{"head_dim": 64, "norm": "rmsnorm", "init_std_qkv": 0.043, "init_mimetic": 0.5, "lr_mult_down": 3.0, "decay_fraction": 0.86, "dataset": "wikipedia_en"}
Each number is 200 + 30 x the weight over its row's rms, rounded and kept within 0 to 999. Layers, rows and columns count from 0. The size before them is the row's rms in percent of the matrix's.

# down: layer 4 MLP down (transposed), 896x224, rms 0.0917, rows 362-461, columns 64-95
# up: layer 4 MLP up, 896x224, rms 0.132, rows 363-462, columns 64-95
down362,100,206,182,189,157,139,208,203,240,243,259,140,190,189,212,174,210,204,194,208,211,226,210,191,183,215,186,140,191,221,187,250,175
up363,094,191,176,186,174,253,223,201,215,192,235,224,156,225,152,228,255,201,201,189,213,234,215,160,194,231,263,213,195,217,162,214,190
down363,101,168,143,227,205,236,234,196,208,239,227,190,206,212,181,244,200,223,217,219,184,238,195,210,182,189,205,216,254,148,197,230,150
up364,098,233,210,238,261,178,238,231,212,172,207,171,172,221,159,126,279,177,255,174,270,245,168,209,186,163,173,188,201,190,230,272,199
down364,099,187,173,193,209,174,169,234,166,197,205,208,140,188,181,184,201,162,177,172,223,200,186,202,169,208,206,209,188,167,161,227,158
up365,098,206,216,216,193,174,202,238,197,164,185,248,247,205,211,219,224,208,186,236,168,198,178,203,173,234,227,196,201,168,195,174,201
down365,097,147,210,260,206,179,182,199,161,166,196,233,158,214,166,214,237,210,215,175,200,178,230,193,201,214,217,190,217,157,230,192,253
up366,107,197,210,198,180,208,181,169,229,169,180,216,239,170,186,173,171,233,194,185,248,173,196,179,181,183,203,198,177,254,259,206,159
down366,094,229,202,148,201,221,224,187,224,178,162,250,205,178,156,188,166,178,181,202,194,189,211,201,199,204,234,214,174,200,210,191,236
up367,095,199,195,170,219,201,181,142,203,98,175,183,184,196,160,238,176,242,202,185,227,196,176,179,201,192,231,259,171,222,210,237,247
down367,091,201,235,178,220,205,163,247,196,243,187,213,181,199,200,195,179,225,188,196,138,205,277,183,229,201,165,237,185,199,232,167,202
up368,105,198,184,191,133,224,216,248,204,219,212,215,204,204,235,212,202,196,196,228,201,241,166,215,189,202,176,166,233,216,194,220,198
down368,101,226,203,196,165,254,249,168,217,179,236,168,233,246,219,197,187,191,206,190,196,195,187,199,173,202,193,166,166,216,239,213,271
up369,107,168,184,199,239,196,248,173,166,231,187,202,142,183,233,157,182,222,213,185,244,218,197,229,216,160,162,215,204,177,152,200,174
down369,104,241,200,227,217,183,187,268,178,221,251,232,210,207,213,164,143,239,206,189,177,182,185,220,251,180,154,224,209,208,171,204,247
up370,095,192,212,202,193,237,157,209,225,224,219,154,214,161,187,205,197,222,166,224,197,162,170,235,179,153,200,252,224,226,179,223,183
down370,089,241,204,226,227,241,197,212,161,150,181,227,171,187,228,169,212,199,214,236,160,223,195,233,241,211,188,257,196,217,215,239,204
up371,101,191,218,178,197,150,225,200,220,166,224,284,175,199,194,254,220,212,194,194,210,150,195,192,213,158,218,228,210,164,183,248,223
down371,098,230,150,231,226,186,227,186,248,179,172,270,222,159,161,228,197,178,173,223,185,213,208,180,192,169,226,192,204,238,166,222,185
up372,103,221,230,243,175,194,167,178,199,191,180,245,157,228,196,206,147,208,168,168,221,250,231,207,171,180,185,217,263,194,211,183,132
down372,119,247,160,181,228,210,186,211,210,215,163,197,166,162,216,237,235,221,216,193,195,108,190,266,212,210,212,208,187,207,207,148,191
up373,107,198,202,186,177,285,192,160,181,167,207,221,196,180,214,167,187,183,192,230,202,209,142,161,198,221,217,202,201,230,191,196,203
down373,098,231,166,220,174,210,223,202,171,242,209,224,200,186,194,209,183,202,191,217,215,203,211,169,158,285,244,223,190,207,191,176,141
up374,104,193,232,202,211,213,188,265,233,189,225,205,224,156,254,224,195,168,160,173,170,142,247,214,247,187,220,177,150,178,170,181,207
down374,119,186,189,203,184,160,186,219,233,202,185,216,254,181,188,289,214,219,216,179,215,136,221,221,219,264,199,195,190,215,180,238,227
up375,107,214,180,218,226,170,179,221,201,197,219,185,204,237,198,198,190,186,219,184,216,157,210,158,224,209,217,193,193,237,229,176,180
down375,103,177,211,252,196,178,230,181,183,231,192,223,244,258,207,256,138,194,174,197,214,224,246,126,227,183,148,187,270,211,202,242,178
up376,108,190,219,190,195,151,175,190,200,225,173,197,181,214,146,189,219,207,153,210,220,121,165,245,156,194,222,200,182,158,209,194,207
down376,113,207,225,173,190,195,155,216,197,202,227,177,184,201,174,170,185,229,141,169,218,196,182,182,198,256,177,169,139,202,243,213,176
up377,095,189,175,177,222,218,197,175,228,223,171,199,163,221,243,218,175,215,157,196,192,199,203,167,198,230,170,246,225,136,222,179,220
down377,097,226,208,245,186,191,147,172,203,247,190,276,228,156,213,188,218,201,217,173,179,215,195,155,224,252,224,218,185,236,203,196,197
up378,100,150,192,218,143,238,196,168,198,190,189,214,217,217,179,178,194,198,209,147,172,206,267,186,191,169,201,233,210,212,236,193,194
down378,104,157,196,266,264,215,215,179,223,161,187,216,195,193,212,180,147,183,207,139,217,214,207,198,207,209,178,200,167,195,245,163,180
up379,100,235,158,174,217,230,245,221,201,204,198,160,192,167,177,156,238,204,178,243,158,170,236,181,155,230,221,183,248,229,176,158,249
down379,097,176,255,217,203,220,193,158,181,203,151,145,204,200,218,188,224,142,167,236,188,238,203,213,180,185,177,214,218,202,185,213,164
up380,103,205,162,198,218,224,155,212,190,219,181,175,227,160,259,213,176,163,199,136,194,172,182,211,174,181,150,195,225,204,182,218,225
down380,102,129,205,187,207,233,183,188,166,190,152,169,199,226,198,219,179,218,203,112,166,221,147,190,234,193,190,182,179,232,201,210,231
up381,116,244,173,196,177,190,209,181,179,175,268,267,164,165,232,147,201,190,179,244,216,150,214,235,220,235,232,224,164,256,225,188,210
down381,100,194,173,262,186,256,171,166,211,193,207,217,232,212,214,167,199,232,200,205,203,157,141,180,220,227,226,147,197,201,195,218,134
up382,099,243,180,199,189,198,209,237,199,171,192,282,208,173,172,167,211,161,207,210,225,217,148,211,236,177,164,180,190,146,177,186,224
down382,113,232,190,206,123,205,231,212,243,191,140,232,225,194,232,124,230,270,152,251,158,194,214,200,168,232,197,215,221,193,204,151,224
up383,102,200,242,192,184,231,169,215,183,182,224,226,204,159,190,180,155,221,167,208,225,189,186,181,226,233,197,238,246,204,153,189,196
down383,093,214,143,165,182,241,279,219,186,153,256,169,206,175,207,226,163,183,195,192,240,150,209,166,170,235,214,158,209,211,139,165,182
up384,105,207,210,139,147,247,209,173,177,237,174,198,166,185,173,204,194,225,186,208,206,245,168,165,193,149,250,179,190,207,213,254,189
down384,095,124,193,163,172,223,215,209,211,210,184,227,175,212,214,197,235,223,160,210,212,192,172,186,201,167,210,254,189,224,167,162,233
up385,088,131,145,176,196,176,199,246,196,187,241,251,204,166,242,251,153,206,204,192,247,250,209,186,205,200,183,182,192,209,176,246,222
down385,106,229,213,232,201,187,172,191,180,230,196,235,155,219,267,233,187,170,261,213,204,180,189,216,184,199,259,229,182,236,179,189,216
up386,105,201,178,206,209,176,196,213,204,166,201,210,192,191,195,240,208,235,226,207,220,228,205,206,235,152,229,215,216,224,176,183,183
down386,085,211,152,166,199,166,185,195,208,188,222,157,241,162,243,192,177,186,160,228,185,151,229,145,199,238,213,177,196,238,170,199,163
up387,094,197,207,187,176,169,165,225,191,244,184,178,223,223,211,237,185,210,141,231,235,252,223,246,240,196,207,223,183,266,209,215,253
down387,092,211,174,221,188,212,162,146,173,153,200,157,193,176,218,185,212,209,227,154,171,175,208,134,206,213,201,226,176,224,218,180,179
up388,096,186,216,160,233,185,188,196,186,217,219,195,227,171,209,244,181,273,142,198,197,147,189,188,181,180,124,151,174,195,181,216,189
down388,109,213,201,208,226,181,216,228,213,250,227,184,217,120,226,157,215,206,182,159,200,199,197,201,188,218,240,239,134,196,178,189,190
up389,114,209,188,190,243,184,189,269,218,181,210,178,222,181,168,143,178,232,178,150,216,171,214,214,230,251,222,225,155,189,207,226,204
down389,097,218,232,167,247,231,176,193,174,179,201,199,211,227,163,198,163,196,202,140,200,207,208,192,214,196,243,223,152,220,185,153,238
up390,102,222,223,258,201,168,189,249,193,194,206,190,173,182,195,192,191,221,194,177,127,180,185,185,180,169,230,252,239,229,185,249,190
down390,090,236,173,209,204,189,182,157,195,247,195,193,228,184,176,202,271,177,185,127,232,213,152,245,246,248,187,227,180,182,205,219,153
up391,107,183,237,199,176,188,198,227,234,140,217,238,185,168,193,201,223,251,253,188,186,154,215,187,232,191,160,189,213,209,182,195,200
down391,115,201,180,235,226,218,191,205,203,237,211,186,209,234,146,192,157,182,129,215,200,213,210,183,150,202,209,231,271,164,155,215,167
up392,099,190,248,196,226,221,202,183,180,183,204,197,255,207,232,188,253,199,171,181,208,202,239,241,178,219,186,244,238,166,199,148,192
down392,091,190,239,210,193,208,165,226,243,151,217,202,195,202,186,219,143,201,168,164,207,190,182,156,210,183,166,178,225,171,200,195,206
up393,105,172,171,205,195,200,210,161,220,207,198,136,213,244,250,176,186,197,169,235,184,215,177,232,240,158,162,130,195,196,215,176,212
down393,110,182,216,186,188,165,180,191,204,210,236,178,192,214,206,209,179,229,203,207,228,169,213,196,206,210,192,174,190,232,204,185,196
up394,093,260,176,160,187,204,220,130,156,203,171,197,191,176,234,209,161,185,229,212,226,225,195,214,188,185,177,182,195,204,187,237,260
down394,130,211,219,170,183,206,260,180,243,193,261,158,222,163,165,200,241,215,189,225,226,230,204,180,217,173,258,190,205,191,210,249,218
up395,095,180,221,218,219,280,215,226,204,181,176,160,189,188,170,204,181,208,229,197,243,236,192,223,160,235,215,200,186,172,166,207,221
down395,101,250,165,183,223,185,190,202,208,232,217,276,209,213,203,221,219,204,193,222,172,238,216,142,188,152,162,215,239,225,251,189,190
up396,106,153,216,193,191,233,193,189,182,201,187,199,199,197,188,143,101,220,145,271,188,187,186,189,169,276,208,196,164,210,225,141,216
down396,101,105,165,183,242,203,174,213,225,202,203,194,241,215,225,214,207,179,236,185,237,219,177,204,241,180,194,219,180,175,200,130,216
up397,109,165,182,210,213,213,214,227,162,129,199,147,217,187,180,237,180,178,250,205,210,258,197,204,198,209,242,191,187,227,207,167,185
down397,108,200,258,178,204,163,211,212,253,154,183,241,229,260,227,181,225,192,170,271,183,206,256,195,208,201,179,213,227,171,206,183,197
up398,112,200,182,163,149,240,164,213,221,180,223,157,190,170,174,200,243,206,193,244,241,186,183,224,209,219,210,170,140,210,199,135,182
down398,101,170,198,161,194,161,180,231,168,190,176,153,199,162,193,165,252,205,156,292,168,199,169,196,278,191,183,183,173,185,229,165,242
up399,097,203,232,204,156,199,171,203,196,228,173,187,168,214,195,204,216,169,271,239,201,221,155,279,234,154,198,172,174,240,154,162,132
down399,096,235,203,183,207,213,180,129,181,240,174,154,199,169,225,190,205,212,230,271,154,216,134,209,200,193,197,174,278,174,173,182,179
up400,085,180,181,167,230,213,180,202,186,240,201,209,162,139,209,189,190,245,199,233,147,176,192,179,240,215,217,196,246,194,243,174,160
down400,099,238,233,215,260,217,161,182,222,237,129,205,213,177,182,235,177,269,206,143,222,154,188,209,249,196,239,172,229,156,179,188,231
up401,103,207,220,198,220,209,247,161,166,200,172,207,253,155,183,165,175,227,171,201,170,180,201,162,201,201,208,180,207,224,187,172,212
down401,105,191,187,163,225,172,198,258,195,244,209,216,181,221,167,196,207,258,223,188,259,178,259,186,197,197,165,148,197,262,220,152,184
up402,106,196,199,181,184,187,218,182,259,215,211,189,270,150,208,191,170,154,190,268,203,202,168,160,174,175,226,286,206,221,168,203,188
down402,104,214,203,206,210,182,250,204,236,237,150,155,236,224,158,181,170,166,186,210,145,187,253,175,226,184,207,171,211,192,183,166,223
up403,104,267,177,144,171,180,180,138,226,191,165,209,174,188,207,171,189,128,206,181,180,153,210,173,189,200,217,267,139,223,238,211,165
down403,097,202,169,189,215,222,175,222,203,199,210,185,193,183,210,216,216,163,180,255,143,185,204,179,206,240,217,219,205,140,195,240,186
up404,108,179,208,186,156,148,179,192,191,205,224,166,232,194,193,168,233,147,193,213,189,243,199,177,182,213,225,128,185,234,185,207,204
down404,104,183,149,156,196,215,189,203,211,242,238,179,193,207,221,169,179,205,196,216,203,201,251,177,181,215,218,170,193,198,214,239,204
up405,110,187,155,177,226,217,249,230,204,210,164,229,164,208,248,141,262,238,218,253,178,183,176,207,202,156,225,248,162,167,224,158,233
down405,107,179,214,225,170,198,261,165,162,199,199,239,196,163,203,203,182,223,195,169,269,226,179,158,168,161,245,221,231,158,193,190,181
up406,105,148,165,191,193,194,213,177,214,182,190,233,180,242,190,225,224,184,244,170,198,177,152,228,180,170,240,225,201,215,213,209,181
down406,105,203,182,133,201,204,174,185,187,178,170,197,205,212,231,242,175,187,219,178,199,223,226,181,229,146,190,223,192,193,157,177,208
up407,100,220,213,198,211,198,140,158,214,138,162,147,220,261,199,231,160,164,187,239,171,231,168,210,218,206,177,194,181,229,185,206,178
down407,101,183,224,214,189,237,181,180,189,181,161,142,201,223,148,199,234,225,235,175,208,197,178,176,185,222,186,193,201,212,232,208,196
up408,086,191,262,230,173,199,213,170,211,253,183,161,172,223,191,168,196,161,213,165,189,154,223,163,250,176,157,202,129,198,225,177,159
down408,097,191,160,198,238,189,190,164,216,232,213,193,178,220,219,183,181,211,170,246,215,184,197,174,222,200,185,201,192,221,246,174,208
up409,096,229,178,214,222,117,234,225,228,182,227,171,233,235,147,191,197,195,233,245,176,220,193,212,214,192,249,184,251,240,149,174,224
down409,094,170,173,161,212,182,184,217,174,144,184,173,213,203,184,235,190,188,250,175,230,205,205,224,211,252,171,194,183,212,158,187,212
up410,109,241,236,180,176,212,224,202,164,209,201,144,212,169,212,213,214,221,216,190,179,227,204,211,162,208,233,188,208,208,191,210,173
down410,111,186,222,242,186,151,166,163,217,222,211,198,184,157,232,189,179,235,182,208,198,152,208,247,215,213,174,111,166,204,192,177,231
up411,102,260,174,214,181,214,214,189,194,144,273,212,176,157,179,281,169,246,164,239,212,254,176,194,207,225,123,175,227,207,179,192,226
down411,096,171,198,150,160,216,223,178,209,182,252,171,197,185,176,156,163,158,255,245,194,201,170,182,201,176,219,234,203,205,215,246,184
up412,104,200,175,191,211,228,206,243,232,216,157,207,183,206,216,190,188,214,229,190,173,175,199,193,197,176,225,222,205,216,156,246,213
down412,095,225,163,166,172,211,183,231,230,186,192,185,226,198,265,130,193,231,197,186,199,219,151,202,207,190,189,278,239,230,189,211,211
up413,107,191,191,197,203,231,251,198,209,253,222,161,172,207,212,152,160,202,217,223,171,208,177,222,202,266,188,217,241,181,220,248,216
down413,090,233,210,174,207,185,186,165,226,216,187,184,170,190,212,212,159,199,177,210,220,235,168,167,240,199,183,161,223,153,174,183,197
up414,092,225,238,142,224,247,216,231,201,173,223,181,190,195,222,256,191,240,150,230,188,218,207,241,165,157,191,204,194,224,175,194,189
down414,113,148,175,170,181,184,190,176,205,234,172,226,173,270,212,178,212,167,166,204,206,215,210,202,221,207,184,161,169,198,196,164,211
up415,098,209,240,209,220,185,210,149,285,194,225,202,210,156,145,216,148,130,172,223,232,182,172,247,175,183,182,227,207,178,209,189,248
down415,103,183,178,206,204,193,226,237,222,232,186,231,240,186,200,170,230,181,154,180,219,244,194,189,160,211,221,216,225,160,205,212,159
up416,087,183,216,194,194,255,185,203,224,247,133,197,160,227,165,143,208,254,224,184,184,197,224,156,213,165,182,146,121,219,242,177,181
down416,104,185,198,144,154,220,172,196,229,232,218,210,207,144,187,188,221,221,186,210,208,217,159,230,208,182,179,217,144,252,263,169,227
up417,101,165,227,200,200,178,179,239,177,188,207,213,178,144,190,224,186,210,181,165,175,184,175,212,219,152,220,180,197,178,242,186,165
down417,110,197,207,148,188,234,190,217,188,223,260,252,193,213,207,195,191,139,186,201,227,162,215,178,148,222,158,219,150,221,150,191,211
up418,101,226,192,229,169,184,177,175,169,203,237,224,238,217,190,230,137,211,202,196,184,228,207,175,225,203,205,203,218,187,152,245,155
down418,102,201,240,223,170,235,230,221,186,156,197,210,166,195,275,193,180,177,196,162,209,173,169,137,171,202,195,220,216,201,225,187,212
up419,100,150,250,185,193,248,202,151,173,221,181,202,193,236,227,194,231,176,218,174,221,270,213,209,148,163,226,191,154,181,220,168,159
down419,098,210,229,219,200,236,200,200,201,198,215,197,189,208,152,229,221,241,184,210,234,155,189,206,136,197,199,170,226,171,172,204,196
up420,100,227,201,174,243,220,179,228,232,157,200,204,183,243,181,262,237,184,217,176,204,183,200,237,216,166,238,178,246,203,244,237,228
down420,097,200,240,182,206,161,145,218,225,201,220,195,182,190,203,153,194,186,192,261,208,166,176,193,178,170,229,151,210,231,253,198,158
up421,105,179,227,201,136,234,206,200,234,192,229,192,200,165,202,195,174,221,225,184,203,250,182,231,197,226,221,209,211,173,198,174,185
down421,096,174,163,180,179,180,188,242,187,210,186,235,182,211,208,191,128,233,189,183,204,185,181,167,203,193,199,198,188,224,212,156,233
up422,112,168,216,188,249,181,218,166,136,201,170,125,160,186,184,191,176,178,170,258,223,239,237,160,207,220,173,226,191,176,196,234,207
down422,102,212,193,164,196,203,208,135,126,165,149,136,163,232,175,197,178,244,151,242,236,221,210,217,183,243,207,228,180,182,134,184,201
up423,106,203,227,174,164,183,208,168,149,195,186,214,201,211,263,201,134,179,214,232,211,196,155,230,195,237,187,207,221,168,227,189,244
down423,101,203,172,213,237,233,190,257,218,207,192,203,134,213,236,235,195,200,226,170,236,152,152,225,210,257,225,186,166,293,163,165,219
up424,088,203,201,199,208,180,185,156,226,172,151,254,203,227,156,154,196,234,180,206,178,205,285,203,221,171,203,188,179,234,220,201,228
down424,094,185,193,182,144,160,158,207,141,140,194,204,197,200,148,206,229,228,189,239,200,146,217,213,208,252,216,240,150,241,184,149,204
up425,103,220,248,184,242,194,201,191,160,186,216,185,182,180,190,215,230,173,240,188,198,232,266,220,199,205,181,191,253,243,209,184,164
down425,086,201,224,181,248,193,201,187,199,261,189,240,222,228,216,212,246,152,191,183,249,148,198,211,193,200,200,253,245,228,206,217,143
up426,093,235,198,214,190,231,211,206,186,184,187,157,179,214,213,168,188,242,202,242,258,195,176,181,162,204,191,169,153,185,193,166,239
down426,087,148,226,260,201,178,185,156,184,216,177,128,174,188,196,199,269,204,199,188,167,241,195,240,197,222,129,185,212,182,196,212,182
up427,110,216,229,132,201,158,157,204,198,162,232,197,191,201,225,173,223,210,220,215,161,260,183,193,239,229,218,237,181,204,213,207,209
down427,097,211,216,161,252,219,135,197,194,203,168,235,238,223,155,197,205,205,223,143,213,262,251,171,238,194,202,225,218,205,210,202,264
up428,108,213,255,208,230,209,237,235,189,231,214,162,196,218,182,198,174,185,170,201,163,194,174,275,193,228,248,189,178,173,183,200,160
down428,104,210,260,195,275,164,209,186,229,229,189,215,206,156,231,158,192,182,180,216,265,228,179,219,180,228,228,201,212,195,174,213,212
up429,094,179,242,278,224,228,184,196,196,201,215,206,190,166,221,209,188,162,204,188,183,238,185,192,169,199,232,189,199,128,178,207,185
down429,102,179,222,188,166,239,228,143,235,202,166,205,206,191,210,169,195,185,201,151,202,205,217,233,180,148,212,141,204,173,116,262,215
up430,095,193,235,148,229,212,211,198,230,182,223,246,206,202,188,185,219,169,204,199,223,162,218,209,236,219,242,230,204,190,206,164,186
down430,096,249,172,217,205,191,156,200,209,176,180,233,217,194,208,172,248,212,229,194,182,127,232,220,221,237,176,176,208,207,187,188,189
up431,101,208,210,227,158,185,223,252,122,184,118,198,143,188,276,175,217,200,197,191,218,200,196,190,147,229,223,198,234,162,203,202,190
down431,090,199,209,159,194,223,161,234,150,197,236,211,228,157,207,211,180,180,247,177,212,194,199,228,210,215,240,213,153,179,168,211,195
up432,088,198,205,207,198,178,242,194,222,200,197,254,150,182,217,187,201,243,188,215,169,209,223,147,191,202,167,213,225,237,201,192,191
down432,094,152,203,175,186,246,183,224,180,163,188,212,201,210,191,209,231,232,205,199,225,147,211,202,246,145,202,182,153,176,195,110,212
up433,111,170,174,175,177,241,242,216,229,225,207,237,148,194,188,195,219,222,176,201,180,191,217,204,196,197,164,176,206,174,225,179,261
down433,111,185,240,215,238,188,236,252,228,247,201,172,184,179,179,213,198,243,191,241,225,173,229,188,239,184,264,221,211,193,183,116,215
up434,095,146,182,221,136,206,194,172,211,245,91,210,198,192,188,175,163,210,237,220,231,171,219,180,218,213,222,244,169,150,212,187,163
down434,107,168,167,247,229,138,165,145,203,203,170,172,210,254,177,179,251,209,180,237,171,239,151,232,112,202,258,233,204,219,197,224,196
up435,098,173,187,184,176,237,182,238,183,228,197,206,220,187,237,199,219,220,215,227,220,235,172,215,198,174,170,163,192,228,250,247,183
down435,108,284,145,222,209,196,140,195,235,245,175,236,254,186,212,218,163,179,154,187,129,195,194,222,202,179,125,206,222,154,176,224,228
up436,102,251,251,158,204,269,138,198,149,166,223,222,202,180,202,139,180,224,182,183,155,143,207,180,182,176,237,214,177,186,209,149,177
down436,096,229,252,167,191,224,166,237,155,249,167,179,223,167,179,225,198,185,185,175,199,192,236,142,227,252,218,231,196,175,206,229,184
up437,079,205,188,159,147,225,214,202,247,175,133,200,207,214,230,205,188,123,250,199,248,215,256,193,161,160,180,178,173,160,185,202,201
down437,111,145,228,270,237,233,227,205,174,199,231,179,194,185,219,200,187,204,229,204,203,214,205,213,100,140,246,227,243,196,186,213,207
up438,105,220,171,193,199,237,169,219,187,177,206,188,180,185,205,204,176,204,197,144,155,239,159,219,210,223,123,206,284,152,142,226,193
down438,094,240,240,222,180,204,183,144,223,159,238,186,174,203,173,217,200,191,223,206,165,254,197,193,210,222,156,182,193,251,232,225,210
up439,109,226,241,213,184,152,225,176,221,216,212,213,211,218,181,221,217,227,177,173,248,227,140,138,178,192,201,237,227,205,201,204,205
down439,105,204,286,203,164,189,172,214,213,271,191,224,182,193,171,238,228,191,191,175,222,272,117,171,191,165,212,232,206,193,190,226,233
up440,094,201,221,142,253,233,196,191,249,173,234,252,190,200,228,181,240,182,187,185,165,189,191,228,184,264,179,205,170,198,168,192,236
down440,097,192,177,279,190,243,239,193,185,235,182,229,261,187,255,197,204,163,203,228,192,166,229,211,144,182,198,250,182,203,163,244,125
up441,112,186,233,179,255,176,219,230,181,132,228,161,163,219,193,191,214,239,245,174,214,193,154,225,211,195,123,231,215,198,191,225,169
down441,099,143,185,211,208,162,210,203,142,196,207,218,217,148,249,179,175,231,145,101,230,228,215,190,225,230,159,165,196,209,184,145,208
up442,106,249,165,199,188,172,199,222,215,161,186,175,199,213,242,207,183,199,170,223,234,201,238,184,235,167,222,231,231,191,233,194,223
down442,100,219,169,158,191,242,222,180,175,157,165,257,219,165,158,233,192,220,251,185,221,235,172,230,216,220,200,252,239,283,222,155,205
up443,123,172,217,297,191,149,192,189,193,184,205,222,176,200,192,234,189,190,199,125,197,219,199,253,198,139,190,160,151,171,126,238,227
down443,130,222,193,245,137,214,211,253,203,198,119,171,196,276,252,188,237,203,176,132,209,197,195,201,248,170,161,164,229,184,222,179,194
up444,102,190,240,184,150,184,156,225,199,186,182,225,172,172,144,209,168,188,180,255,192,170,160,211,151,186,203,210,208,190,213,189,246
down444,111,166,187,176,227,136,208,185,241,201,207,219,184,215,214,199,152,191,222,248,179,212,173,180,221,233,204,193,179,219,179,211,202
up445,097,133,248,200,164,201,176,212,202,243,201,217,183,250,173,210,226,188,208,167,157,193,216,200,159,163,219,189,162,202,175,210,214
down445,094,237,194,189,250,202,192,245,247,215,211,193,197,164,226,269,174,234,204,212,213,202,220,190,174,230,195,188,202,207,164,202,178
up446,108,174,210,223,210,174,180,200,107,221,271,207,168,205,236,190,238,218,205,171,214,161,191,196,222,216,197,164,187,210,205,206,213
down446,098,214,188,156,215,160,164,234,179,172,186,174,231,172,195,239,224,181,199,168,227,176,205,157,207,222,183,212,204,206,233,226,216
up447,097,208,166,200,232,230,215,229,187,143,226,172,234,180,195,179,213,217,169,211,214,197,190,216,206,226,170,225,210,246,155,205,201
down447,101,203,190,224,178,172,205,242,157,171,225,229,221,236,224,184,252,183,205,173,215,159,241,157,232,209,175,237,193,234,185,197,219
up448,103,247,176,212,212,231,191,211,211,172,181,225,214,180,241,195,240,171,247,154,200,272,248,184,175,220,186,168,242,185,180,260,171
down448,098,196,160,169,170,191,241,140,152,184,205,245,183,210,209,196,158,176,143,164,164,189,197,190,214,215,161,207,204,247,201,206,169
up449,088,198,243,183,225,189,226,159,215,190,172,195,182,177,197,192,232,207,178,215,146,182,231,179,113,186,157,250,200,198,238,252,259
down449,089,178,157,236,163,178,145,206,151,205,215,188,199,239,217,218,169,197,220,205,223,204,208,267,256,253,224,186,258,199,243,164,157
up450,094,201,209,222,229,223,251,204,192,181,143,225,250,235,183,196,228,221,236,165,202,217,207,175,183,186,236,212,218,181,260,202,137
down450,104,191,284,204,200,193,238,178,169,169,190,250,226,198,194,192,162,184,122,136,259,224,201,183,188,220,173,223,203,193,221,202,237
up451,099,212,198,175,214,190,244,209,234,202,199,200,201,222,170,170,202,203,221,146,208,225,206,155,232,202,188,243,202,213,198,277,137
down451,110,199,221,239,159,201,221,191,180,218,247,176,224,185,165,202,160,209,188,183,224,207,255,192,190,181,167,196,168,242,196,160,215
up452,105,225,176,211,205,198,176,263,168,198,159,175,205,152,195,189,196,204,225,131,219,254,188,199,179,205,178,205,216,226,138,174,115
down452,090,222,171,204,224,212,182,220,162,219,179,224,169,238,176,241,257,245,226,223,138,196,220,236,212,238,241,218,163,225,193,169,174
up453,103,177,267,191,149,235,212,205,159,230,216,157,270,225,191,200,186,214,192,198,167,217,240,155,197,195,251,200,199,227,188,222,183
down453,086,264,205,149,174,253,227,176,228,253,207,195,164,179,198,216,229,252,215,195,210,160,190,140,175,218,225,197,179,217,211,182,197
up454,099,143,239,200,145,218,179,185,179,176,230,188,155,217,173,217,204,214,223,236,182,190,180,178,203,235,188,233,186,147,268,228,175
down454,109,181,177,219,232,211,232,198,162,236,121,218,176,219,192,234,167,155,192,173,220,174,239,143,206,228,167,183,194,243,276,173,139
up455,097,233,192,208,166,235,215,268,215,244,189,216,146,188,188,187,156,227,176,239,179,148,205,238,187,217,190,146,198,137,257,177,186
down455,098,192,221,211,191,203,233,151,209,235,225,221,147,193,178,190,188,222,129,177,219,210,240,223,150,170,180,145,190,223,227,169,235
up456,099,211,153,234,187,253,209,173,244,217,167,215,228,205,212,206,180,252,225,236,194,159,173,191,175,209,195,178,159,223,257,189,192
down456,120,206,171,206,231,140,190,202,196,241,189,207,159,162,210,248,246,218,214,183,196,183,214,199,188,166,206,217,236,226,189,178,179
up457,097,212,199,247,174,221,214,176,135,194,204,165,195,149,226,227,142,166,259,201,205,138,178,234,212,221,202,224,250,191,208,206,174
down457,085,245,157,204,182,238,234,222,162,207,222,197,218,194,159,249,241,166,198,214,224,189,210,248,199,225,138,214,145,206,199,163,168
up458,088,198,224,181,226,219,166,183,153,181,227,214,233,198,162,245,165,190,163,234,223,195,166,197,235,199,194,154,195,208,160,231,173
down458,093,184,155,288,213,202,197,167,209,144,172,268,212,165,147,157,171,255,206,196,146,203,183,206,188,205,201,208,236,203,229,155,174
up459,106,204,197,284,216,162,207,188,192,199,231,167,192,252,139,228,202,201,183,148,252,253,273,205,233,238,240,181,206,242,198,178,195
down459,093,253,197,217,139,270,168,167,212,243,184,170,223,175,206,209,199,195,171,172,239,184,238,187,177,216,241,218,204,184,217,175,207
up460,097,177,162,209,200,197,184,138,231,210,241,213,195,216,117,123,168,191,197,191,254,206,192,204,202,214,168,162,168,201,231,185,194
down460,090,228,206,159,187,186,186,213,151,196,231,223,187,215,189,135,186,220,210,176,170,186,200,198,203,213,207,192,189,211,188,215,169
up461,100,155,187,157,174,204,219,151,170,168,170,175,188,192,173,200,195,242,222,182,165,147,226,205,173,237,217,160,199,229,218,171,187
down461,119,188,164,215,176,153,243,200,209,189,211,214,212,195,182,169,259,185,214,238,212,227,193,169,256,230,212,175,188,225,166,153,195
up462,101,176,221,194,228,221,195,203,147,218,124,168,185,163,190,205,196,239,253,252,209,204,215,176,224,194,180,171,257,208,214,203,155